Each number is 128 + 32 x the weight over its row's rms, rounded and kept within 0 to 255. Layers, rows and columns count from 0. The size above them is the row's rms in percent of the matrix's.

# layer 3 MLP up, 2816x704, rms 0.103, rows 769-776, columns 264-351
size [ 96 100 103  99  98  90  98  93]
[[100  77 111 147 131 122 115  49 119 138 119 161 113 108 154 161 161  99 136 149 116 108 133 135 105 178 132 122  80 147  76 124 155 120  79  94  99 182 107 158 112  87 154 164 105  97  95 103 162 163 165 136 103 130 118 169 115 128 108 158  91 154  94 108  66 165 103 154 119 207 108 133 107 116 159 162 139 137 159 125 141  85 146 138 143  84  57 155]
 [ 63 134  72 158 146 132  96 135 135 109 111 212 130 183 156  70  78 117 160 134 128 102 142  82 139 115 183  83 138  94 149 144  90 150 155 134 108 142 152 100 122 118 129 114 160 127 142 184 104  85 100 120 104 160 113 107  82 175 131 179 131 118 163 168 132 121 130 128 135 135 170 115 127 176 105 132 157  81 135 140 156 168 141  89 139 135 124 117]
 [134 159  56 148  97 172 138 136  71 106 142 121 169 126 122  95 135 108 135 110 108 150 117 162  65 155  96  82 174 128  93 121 191 178 123  94 112 148  79 106 100 154 143 151  94 144 121 157 165 145 117 149  73  76 137 146 120 103 142 174  97   0 162  96 152 146  97 117 190 140 125 132 142 120 112 105 107 122 153 125 122  95 159  99 137 150 152 120]
 [ 95 135 147 108 116 186 161 116  73 128 107 128  85 124 119 136 104 112 129 176 137 126 100 145 133 104 118 115 117 101 110 118 161 194  91 123 111  95 131 149  87 117 125  83 124 134 128 127 162 176 120 161  98  96 143 170 153  69  28 126 106 118 149 108 108 149 156 179 165 146 103  82  76 177 124 161 110  59 110 150  98 133 143 124 153 127 130 167]
 [116  85 101 143 107 161 114 110 140 170 100 106 100 156  96 152 163 122 178 130  89 113 122 131 102 104 124 116 146 123 167 101 188 199 107 111  64 118 166 167 162 110 165 132 133 131 139 107 109 134  97 189 157 128 190 116 129 103 147 169 151  99 101 170 136 128 129 128 138  90 126 177 164 105 115 127 140 121 163  95  93 112  78  94 111 132 146  79]
 [ 94 134 110 157 149 146 140  81 139 112 108 128 142 102  72 139  88 114 117 135 118 137 127 120 190 120  69 117 137 146  79 124 120 106 180 112 102 102 131 151 125 122  93 148 107  88 130 195 122 131  84 102 138  99 111 138 122  97 141  57 148 191  66  93 157  67 124 192 160 134 163 101 112 157 124 201 101 111  98  80 119 111 114 151 152 121 162 118]
 [158 109 192  87 145 112 123  90 165  80  92 168 186 109 210  98 116 118  72 132 143  88 109 149 134 163 158 128  84 136 186 125 105  90 111 154 159 142  61 102 130 122 137 116  95 154 149 143 102 172 122  96 145 137 135  77 164  98 156 159 105 119 171 110 157 152 147  93 176  89 152 138 100  97 160 115 172  72 151 203  93 164 139 132 197 157 133  71]
 [122 161 118  86 148 127 104 161 107 139 150 129  79  74 114 138 145  96 171 131 129  83  74 109 162 110 118 130  99 161 134  79 110 132 161 106 104 104  86  74 182 205 135 164  99 161 119 104 101 139  71 124 167 126 139 166 164 211 142 140 158 145 114 136  93 122 105 106 118 127 115  60 124 161 186 124 147 141 155 130 188 204 163 168 166 132 128 114]]
# layer 3 MLP down (transposed), 2816x704, rms 0.0531, rows 769-775, columns 264-351
size [ 91 101  96 100 102  91 101]
[[123  92 136  99  95 101 135  84 128 186  88 176 124 154 132 173 154 132 132 130 122  99 120 127 126 128 140 123 138 113 135 112 138 135  39  99  89 145 116 103 138  88 149  99 135  67 182  90 173  33 116 167 138 102  94 169 214 127 134  97 182 102  69 137 115 110 185 126 136 138 163 105 175  93 105 115 149 178 161 187 221 151  98  91 102 121 114 105]
 [120 132 108 172 112 130  50 117 120 112  90 126 101 154 142 180 148  77 178  82 126 133 129 123  89 106 135  87 143 121 105 130 157 143  87 127  69 136 156 103 153 151  96 182 112 187 121 150 126 129 138 153 152 169  84 167 126 101 155 107 173 172 127 121 133 112 127 130 141 210  99 142 104 139 137 124 110 107 156  69 141 116 196 187 133 138 155 115]
 [190 118 128 122 119 130 143  62 154 166 135 118 178 106  79 137  93 107 105 161 159 151 119 141 166 156 143  74 110 134  89  87 142 154  85 192 139 144 112 120 111 134 160 173 147 131 181 151 106 158  65  59  57 123 192  79 152 152 119 188 133 140 130 134  97 145 178 106 132  72  97  72 164 130 134 191 121 122  88 129 125 106 125  66 123 186 119 135]
 [127 100  98 143 200 138 129 160 132 136 156  73 103 110 128 140 102  68 129 130 114 133 119  64 116 106 157 161 125  99 128  68 185 113 159 110 131  91 119 153 118 139 125 178 150 165 108 183 110 147 152 134 141 117 125  96 113 122 102 120 106 132 187 143 125  73 148 103 134 152 159 153 115 144 164 131 136 114 165 107 112 144 123 163 139  79 188 122]
 [165 135 145 126 143 101 130  99  34 116 127 117 112 100 102 178 134 123 144 123 134 134 153  88  57 149 102 130 203 117 137 151 171 150 182  79  99 137  95 106 157 148 149 164 113 123 144 119 121 122 111 137 137 118 155  92 161 113  56 182 158  50 146 163 102 117 163 126  99 166 167 106 186 129  90 133 133 126  78  90 128  69 182  92  83 141 166 152]
 [ 81  79 149 140 113 104 120 101 105 115 205 149 124  95 152  46 133 109 104 126 152 157 115 117 130 146 114  80 150 156  85  95 122 107 132 138 163 102 135 160 108 164 141 137  82 193 115 108 106 112 131 124 103 181  78 133  92 176 159 169 171  62 106 170 107 130  82 115 103 108 129 147  78  84 167 149  67  98 137  94 159 104 177 120 116 199 109 148]
 [ 93 127 134 178 165 161  97 133 117 151 149 146 114 123 125 108  92  78 141 109  57 156 131 136  93  86 176 115 159 125 161  71 204 156 187 183 153 144 115 146 176 150 124 136  75 128 109 125 147 179 152  76 165 146 127 101 129  87 137 125 146  40 129 115 132 175 165 142 146 159 131 193 117  90 188 143 162 121  58 123 104 119 101 156 107 123 124 116]]